config = dict(
    n_head=2,
    activation='gelu',
    norm_eps=1e-05,
    attn_scale=0.125,
    decay_shape='pow',
    dataset='wikipedia_en',
)
Each number is 128 + 24 x the weight over its row's rms, rounded and kept within 0 to 255. Layers, rows and columns count from 0. The size above them is the row's rms in percent of the matrix's.

# layer 4 MLP down, 128x512, rms 0.0627, rows 0-127, columns 32-63
size [ 95  97 105  97 102 101 103  93  96  95 102 100  98  95 104 104 104 103  91 103 101 100 101 102  92 100 105  94 112  96  99  97 103  99  94  99  98  98  97  99  90 100  96 105  98  98 103  98 109  96  94 100 102 107  98  95 102 103  99  98 107 103  95  99  99 104  98 105  93 101 102 103  94 105 102  99 103  99 100  98  99  98 107 102  98 100 103 102  96  97  99 105 103  99 102  98 104 100  96 104 107 107  99  96 100  97 110  99  98 104  97  97  95 101 101 100 101  95  96  99  98  99  99 104 102 103 102 103]
[[125 129 138 100 114  87 151  92 103 155 110  78 151 135 140 145 143 186 146  81 123 144 123 135 153 113 194 138 109 138 150 156]
 [134 180 127 115 119 133  86 153 117  85 113 190 116 131 146  99 127 125 161 123 163 173 129 186  79  96 136  65  86 133 132 142]
 [144 127 104 114 147 115 144  95 117 117 170 135 129  92 135 117 169 136 152 138 109  84  78 180 137 136 159 131 134 142 129 130]
 [182 155 143 108 114 104 119  69 125 120  52 143 109 118 157 136 112 146 112 106 134 171 120 155 128 134  75 111 134 115 128 157]
 [153 121 128 147  94 134 156 133 109 146 124 141 119 137 117 121 130 141 158 120 160 135 135 115 140 142 105 121  97 126 134 133]
 [193 156 123 144 116 105  89 107 113 106 141 106  97 120 156 126 115 116 132 118 110 172 126 125 127 117 136 150 137  97 112 169]
 [114 102 133 144 128 185 120 108 113 133 115  56 140 123 100 147 113 144 152 154 146 124 126 149 125 158 109 140 100 134 141 107]
 [133 111 147 132  85 131 131 147 157 165 132  84 122 132 143 135 153 146 129 132 136 137 123 119 123 171 133 106  90  95 123 144]
 [ 79 121 117 110 137 113  84 154 165 138 135  87 124 107 131 153 143 100 120 140 113 140 124 118 115  96 153 151 103 161 109 145]
 [129 139 146 143 124 131 114 107 105 146 103 142 125 144 115 135  90 124 115 146 128 122 117  95  95  92 135 142 149 126  96 160]
 [117 130 117 112 115 137 196 119 106 154  93 158 104 142 106 112 124 127 120 134 146 146 126 139 155  96 144  99 102 150 150  81]
 [111 122 148 189 110 115 148 113 113 128 108 180 113 141 139 142 100 112 157 165 116 141 135 155 122 161 115 120 174  95 170 134]
 [106  99 107 109 122 120 130 120 117  97 141 115 114 124 147 108  78 113 131 146 176 140 140  95 111 160 102 167 135 133 118 113]
 [110 106  70 149 112 113 121 119 146 125 166 161 118 149 103 127 120 108 126 151 124 136 131 111 136 115 117 148 165 124 124 143]
 [153 107 152 165 131 108 139 108 162 146 135 118 145 129 159 126 148 145 148 172 161 123 128 141 159  84  80 107 113 114 170 146]
 [136 117 124 112 103 131 162 114 133 152 141 151 108 119 116 137 167 102 173 132 158 106 152 148 134 163 107 117  68 139 135 160]
 [102 119 152 154 135 134  93 165 124 110 149  56 133 163  83 148 163 121  91 129 163 153 169 104 108 106 125 182 137 133 140 143]
 [154 122 129 108 101 127 128 139 102 144 169 151 147 132 150 106 127 115 168 137 142 139 116 135 125 150 112 139 127 135  73 140]
 [146 125 114 154 147 110 135 119  92  90  96 154 127 148 154 176 147 147 165 135 144 130 170 125 159  98 138 125 145 162 131 144]
 [163 157 176 107 142 128 137 128 147 120  94 154  90 108 141 120 107 107 112 148 139 145 104  68 155 124 105 116 107 106 111 138]
 [ 99  99 131  63 126 103 131 150 155 101 128  92 140 175 132 100 119 146 102 141 114 105 141 120 151 178 150  80 139 138  97  52]
 [134 105 102 103 152 159 113  92 151 110 113 100 124 139 129 121  94 118 125 128 120 101 109 163 139  97 143 159 128 103 162 132]
 [107 122 124 167 106 166  64 100 160 137 108 124 161  77 121 119 152 139 118 148 133 103 177 142 125 142  97 152 109 119 144 108]
 [101 175 113 134 196  97 108 155 130 108 138 174 155 125  72  77 124 114 115 108 112 110 124 133 169 160 130 147 123 146 154 139]
 [151 155 164 100 156 148 137 116 132 108 116 130 116 130 128 125 122 128 162  80 142 150 145  82 113  85 142 143 112 139 132 172]
 [136 117 126 136 116 129 102 111  96 127 153 139  82 151 162 111 117 126 106 106  83 175 138 128 158 140 125 125 154  90 125 138]
 [122 145 105 102 144 110 123 119 132 142 129 163 174 120 142  91 129 110 119 146  94 144 173 139 127 115 122 112 150 103 134 126]
 [124 118 160 112 121 115 162 131 158  99 129 121 131 131 145 122 130 110 128 125 118 141  97 122 148 110 115 116 103 148 133 159]
 [164 136 128 141  89 139  67  94 100 141 151 109 166 120 134 126 156  95 149  82 135 122 171  87 126  95 108  96 147 101  90 152]
 [137  67 142 113 150 153 152 209 136 110 147 132 119 119 144 125 107 100 143 165 129 142  93 163 122 165 106 120 114 110 133 159]
 [126 145 132  89 148 133 144 130  82 115 132 158 105 128 133 133 142 137 118  73 137 185 133 122 104 135 135 139  61 163 134 152]
 [104  91 166 140 151 133 141 142 108 148 194 113 103 164 109 137 174 126 151 139 136 160 109 112 149 139 138 124 112 117 138 134]
 [105 107 149 105  79 133  91 136 127  96 146 113  90 136  79 129 127 141 161  82 148 151 131 110  99 156 114  94 122  93 107 148]
 [126 117 133 158 122  72 118 111 132 173 163 119 146 118 107 149 102 146  91 157 155  99 123 176  80 163 154  93 156  98  93  91]
 [148 141 146 142 105 162 120 127 132 102  81 133 127 137 199 112 102 127 136 144 180 130 118  95 130 109 110 129 114 115 151 115]
 [142 120 137 124  94 140 110  77 150 115 168 135  55 113 141 156 140 144 128 122 114 144 120 127 123 114 124 125  92 110 110 116]
 [128 167  82 141 166 139 159 175 125 115 138 166 146 103 175 103 155 154 141 137 151 152 169 122 149 162 131  73 118 120 108 115]
 [137 143 129 124 148 151 127 121 182 117 104 112  79 149 138 132 163 109 124 139 144 131 189  89 124 152 128 143 166 139 104 141]
 [ 97 111 152 105 147 157 144 140 147 142 145 160 168 110 115 182 138 104  95 122 144  71 124 126 146 105 107 122 130 116 164  93]
 [114 158 193 156  48 186 123 159  94 121 113 103 146 134 119 146 151 120 159 118 110  97 154 145 114  95 119 121 130 110 124  47]
 [114  88 104 104 151  84 107 131 120 138 126 125 136 121 116 131 133 137 109 151 127  89 117 163 155 128 119 160 145 107 139 110]
 [121 106 141 159 132 152  95 113 119 123 179 147 149 147 167 138  80 159 166  60 129 139 139 123 174 144 117 104  98 129  91 140]
 [ 96 156 110 123 140 132 148 165 104 140 118  76 127 139 117 158 117 107 132 129 152 127 142  98 152 180 144 104 134 133  75 112]
 [168 122 127 137 111 106 115 105 142  81 104 137  98 113 133 128 157 128 165  99 141 136 140 122 130 144 141 119 163 133 155 144]
 [116 124 136 144 162 114 144 116 148 168 164 153 105 167 134 197 156 109 130 180 137 108 140 158 137 151 142 132 150 127 104 118]
 [147 161 103 144 118  95  95 135 154 103 139 135 148 122  80 105 155 116 109 160 129 152 170 128 112 155 149 141 122 156 177 155]
 [154 134 143 123  94 131 168  95 148 117 113 124 148 168 130  88 106 108 128 141 122 119 123 131 117 130 174 140 149 130 112 147]
 [157 100 123 182 165 141 135 130  87  83 136 116 130 167 161 127 124 102 130 118 128 109 108 144 120 148  90 128 102 153 154 119]
 [116  81 145 169 150 112 118 159 148 146 134 139 107 165 145 110 156 125 110 125 130  95 155 133 132 144 126 115 124  83  91 165]
 [133 106 135 162 161  98 138 170 129  70 117 137 115 103 127 143 122 135 118 133 121 127  94 138 136 105 152 109 120 154 112 130]
 [123 166 111 161  95 127 127 128 133 128 137 119 128 156 168 144 107 120  88 136 119 138  94 151 112 119 100 169 139 143 137 145]
 [120 149 122 133 145 173 132 139 133 129 138 118 183 166 143 143  72 128 113 136 131 126 138 140 160 126 110 148 157 138 153  93]
 [118 115  94  90 137 118 139 116 138 164 106 136 159 120  92 160 129 154 101 144 140 117  86 135 153 132 112  78 141 131 128  73]
 [ 84 124 119 140  95 130 163 153 106 186 114 150 133 138 116 152 107 109  96 132  89 149 146 163 106 151 122 140 163 164 118 119]
 [141 154 124 119 119 139 106 152 141 127  94 110 141 138  94 121 143 147 115 149 134 131 134 145 135 153 123 134  93 128 111  69]
 [156 146 133 130  79 153 145 124  80 150 115 165 127 146 124 125 152  85 144  95  87 144 136 132 100 115 132 158 114 125 119 172]
 [ 97 148 107 107 127 141 104  80 120 144 136 138 122 144 120 117 134 115 106 105 157 114 158 140 151 151 133 111 106 133 125 114]
 [ 93 137 145 118 109 149 130  90 147 142 147 129 142  82 120 114 118 127 111 140 120 127 120 133 137 134 107 147 150 115 192 164]
 [131 127 132 165 126 144 130 128  90 116 144 147 130 115  94 118 148 132 142 105 118  90  65 120 143 127 161 127 112 101 142 154]
 [138 103 131  78 153 145 108 113 156  95 136 121 136 126 137 148 121 145 152 191 108 122  90 111 126 109  87 125 135 113 109  70]
 [ 82 149 137 165 161  89 131 123 125 127 133 120 146 165 120 134 126 118 139  77 130 146 110 153 112 110  95 117 115  80 127 140]
 [ 99 108 118 147 117 121 154 116 110 140 115 142 140 131 151 106 116 119 108 101 103 138  85 146  98 103 135 123 132 131 129 126]
 [ 95 143 134  84 128  98 120 147 132 167 106 117 117  99 104  99  97  97  89 142 105  81 134 123 107 166 135 169 151 163 117 156]
 [123 122 173  63 109 137 103 123 148  92 141 103 135 116 119 108 141 116 155 131  97 120 129 127 132  98  97 114 146 179 134 129]
 [161 110 107 102 129 112 142 150 106 135 105 106 138 108 176  91 110 109 118 120 168 123 112 142 167 128 128 177 106 151 121 126]
 [122 107 120 115 155  65 120  94 152 125 140 161  85 100  88 141 152 137 136 114  87  48  91 173 137 160 165 134 138 126 122 117]
 [108  89  81  98 125  98 121 140 107 120 121 134 130 163 128  92 127 154 148 105 119 166 180  98 130 157 141 143  86 151  87 121]
 [189 155 108 129 158  96 164 166 177 104 134 109  81 116 141 109 105 185 103 141 137 108 127 103 107 153 169 158 151 166 177 116]
 [140  92 131 129 168  93 128 101 170 153 125 138 159 140  93 152 108 123 122 119 122 121 126 103 149 134 106 144 139 160 170 105]
 [123 104 176 156 122 134 117 108 103 166 138 106 108 138 130 138 150 150 132 120 115 120 111  90 135  98 166 128  99  87 100 163]
 [122 156  80 160 119 159 167 179 129 133 132 148 123 144 114 114 145 108 113 133 156 155 106 123 134 114 107 136 185 137  93  60]
 [166 135 137 105  93 166 112 138  93 141  72 109 125 129 144  90 161 166 123 123 103  97 157  99 116 197 126 163 175 125  98 115]
 [123 115 144 129 148 103 141  55 194 132 118 154 122 100 111 162 120  84 203 172  86  85 126 107  90 104 149 142 126 147 151 143]
 [ 94 100 104 121 119 163 136 154 103  90 133 134 106  85 132 149 115 148 111 152 144 111 137  89 145 128 110 144 106 118 128 140]
 [ 98 134 135 136 140 150 143  88 100 106 142 124 122  84 162 154 133 156  81  80 117 142 130 102 153 145 123 109 124 122 163 124]
 [112 139 140 139 138 115 156 140 112 106 112  97 101 152 169 139 151 124 134 157 137 129 145 158 118  91 123 139 141 157 118 112]
 [185 119 119  88 130 162 144 124 172 124 115  98 166 106 175 113 102 103 111 104 176 122 145 193 106 181 107 149 134 145 126 108]
 [107  98 109 110  99 138 109 164 155 104 146 124 172 143 110  94 132 144 119 108 165 129 159 141  90 121 133 135 129 117  81 113]
 [112 136 154 122 141 142  86  85 127 132 136 170 140  69  75 125 117 145 154 130 100 118 104 150 129 147 119 117 125 138 125 121]
 [173 152 119 121 163 110 148 103  99  95 112 130 139 177 125  85  99 130 174 122 121 127  81 166  80 116 154 131 133  86 136 158]
 [139 147 110 120 128 135 127 124 102 140 105 106 135 160 166 116 140  99 133  93 108 132 117 135 126  97 133 121  97 149 117 132]
 [181 109 132 153 112 100 139 151 123 135 129 139 121 133 105 110 109 116  99 106 142  98 112 171 107 130 124 122 121  86 136 165]
 [146 167 126 148 142 111 165 181 134 113 159 137 158 119 164 132 149  74 100 101 160  93 149 142  96 115 125 115 118  93 154 130]
 [100 118 157 107 159 105 152 139 129 130 134 144 143 142 115 146  92 198  79 129  91 134 101 114 106 133 123 109 153  98 145 120]
 [184 112 141 130 143 137 121 124 144 124 125 142 121  62 127 112 138 101  94 147 145 120 173 134 140 162 123 121 119 124 123 131]
 [102 128 124 140 120 131 116 118 131 154 147 182 102 130 129 105 162 118 142  73 129  89  96 180 142  92 153  94 131 138 142 137]
 [ 75 135 163 114 122  88 124 137 123 125 141 104 154 115 133  97 134 131 102 103 165 147 139 154 101  95 147 119 128 125 121 127]
 [134 131 108 150 100 123  71 149 111  93 147 126 120 103 107 134 162 125 166 129 105 123 163 156  98 107 148 121 133  87 164 110]
 [ 79 133 136 135 135 110 109 158 144  97 113  83 139 182 131 141 113 145 154  79 113 167 113  93  79  90 134 124 105 117 149 139]
 [144 114 130 119 163 143 102 130 107 153 143 122 176 111 107  97 108 128  99 161 133 153 152 114 177 130 116 162 121  99 126 116]
 [137 118  75 133 113 137 137 135 139  91  66  85 110 116 130 109 140 124 114 106 107 146 151 120  98 140 119 116 147 110 102 148]
 [ 94 125 135 108 106 159 186 148 129 138 120 162 109 162 134 134 102 111 159 146 122 170  93 112 105 129 130 129 194 193 145 110]
 [122 154 126 131 116 143 115  82 148 155 110  97 144 143 142 143  99 134 136 115 125 168 125 164 124 104 141 122 129 130 198 178]
 [126 129 110 125 117  95 164 117 120 142 134  84 120 165 154 104 123 116 142 169 131 119 128 121 114 156 179 121 119 144 144 121]
 [131 146 129 153 138 147  92 117 146 112 134 102  91 122 156 141 104 120 140 152 113 128 129 129 138 171 125 135 143 151 100 139]
 [ 92 111 114  98 131 169 162 126  96 150  94 147 112 105 106 156 101 137 151 136  99 160 151 139 142 132 133 129 118 118 116 147]
 [132  92 113 158  89 171 111 145 156 178 158 119 162 126 107 132  77 117 112 123 125  97 134 171 109 134 130 137 137 153  73 150]
 [146 159 130 157  85 140 158 141  90 121 148 146  96 158 143  75 130 113 119 122 121 165 139 108 158 109 118 133 126 173 126 129]
 [130 120 165 131 132 126 128 138 108 156 131 123 154 121 150  89 143 144 104 124 116 154 111 111 144 111 163  90 110 141 149 125]
 [165 154 133 104  66  63 121 132 143 117 120 201 101 137 159 173  92 149 146 145 105 105 115 143 146  92 116 110 136 110  84 119]
 [158 123  70 128 161 110 158 133 185 141  98 101  88 110 140 158 131 131  90 129  99 103 104 104 140 113 161 120 121 102 108 127]
 [121 146 108 173 173 152  88 121 134 153 117 131 118 102  91 157 123 104 148 147 162 116 130 121 105 138 151 113 141 114 124 128]
 [125 109 121 134 144 123 131 154 172 116 102 110 176 126 140 143 106 127 128 117 127 129 128 137 155 137 137 151 119 129 112 141]
 [117 135 147 167 135 142 150 127 117 130 133 160 153 122 125 172 157 126 175 155 124  91 122 109 113 139 142 102 139 113 106  95]
 [ 90 101 135 123 120 131 179 115 119 136 171  97  80 177 162 134 165 164 133 107 121  94 111  91 166 133  93 125 142 132 129 151]
 [118 149 120 112 152 114 118 118 111 126 105 181 128 117  80 157 183 135 124  98 102 118 196  84 106 108 133 113 134 127 131 119]
 [144  98 174 142 169 169 153 135 123 105 136 141 110 117 142 106 135  95  93 107 112 162 122  91 150 133 108 130 181 146 103 122]
 [149 120 113 122 117 133 131 123 129 117 155 139 187 135 134 192 146 146 169 120 134 113 143 113 163 116 126 126 121 154 184 135]
 [117 103 181 106 151  97 136 113 100 141 116 149 199 123  73 115 137 116 106 111 111 130 130  77 101 130 105 117 101 127 133 131]
 [161 154  91 111 103 118  89 147 118 109 156 123 169 111 184 103 120 125 117 146 136 152 123 131 139  79 143 109 135 151 132 122]
 [126 155 129  76 147  80 128 124 165 141 115 124 136 119 133 130 131 133 118 123 143  81 104 142 130 138 122 130 100 142 140 131]
 [155 143 115 134  77 120 141 114 133 105 109 160 137 102 131 107 153 133 106 150 133 139 152  93  89 159 143 154 159  94 156 118]
 [164 123 121 175 137 138 139  98  86 141 109 125 160 149 137 117 157 109 135 111 155  94 130 120 137  67 136 124 146 107  99 108]
 [110 142 118 149 121 180 143 127 112 157 115 142  92 100  94 139 133 156 130 143 162  91 119 115 106 136 145 129 110 113 134  92]
 [152 142 113 101 160 121 111 106 106 124 175  95 135 115 113 148 127 119 132 143 150 105 123  97 167  88 175 124 110 143  81 128]
 [142 140 118 174 109  61 122 143 173 111  79 170 128 123 145 148 112 167 100 124 176 124 163 116 119 151  91 161 156 140 134 119]
 [ 98 142 145 122 124 167  93 118 125 164 131 113 134 133 149 114 127 180 120 159 102 182 123 166  88 132 120 144 118 121 135 148]
 [149 155 121 172 168 148 159 141 122 126 165 170 115  98 128 125 110 199 130 131 116 136 146  92 149 107 126 121 150  93  86 102]
 [ 83 118 105 168 141  91  91 128 110 100 135 137 124 134 125 140 129 137 164  85  94 144  89 115 163 141 124 120 117 124  85 140]
 [117 134 157 108 139 101 141 115 146 147  89 120 122 136 109 153 104 125 114 118 129 130 130 152 131 118 152 169 120 145 126  82]
 [119 113 136  78 101 146 154 125 128 133  93 144  98 120 137 100 118 130 146 152 124 128 149 144  70 124 129 148 125 163  94  89]
 [127 176 143 150 105  94  86 140 101 155 109 131 142 102  88 109 118 104 163 165 128 114 103 131 104 132 155 118 133 166 112 133]
 [137 122 113 134 101 112 120 150  97 126 139 109 124 129 104 130 112 137  80 130 128 177 150  95 139 124  87 120 134 129 157 125]
 [122  92 195 135 129 147 117 131 156 103 188 129 133 123 158 109 105 144 151 148 140  94  79 151 116 125 157 122 158 141 183 104]
 [145 179 134 116 117 146  94 124 117 105  92 150 101  64 122 113 120 114 100 118 115 132 109 117 147 117 120 114 156 127 121  85]
 [ 94 127 113 116 157 130 151 151 126 147 166 117 135 124  95  88 130 149 130 137 118 114 143 123 142  91 145 107  87 131 142 156]
 [123 134 144 143 102 161 118 146 126 117 133  61  92 145 101 109 129 133 156 168 149 102  96 138 132 109 122 127 105 112 121 170]
 [113 143  85 122 172 144 130 162 174 145 103  95 151 116  92 135 138 132 114 115 106 140 111 156 132 160 130 164 109 148 115 127]]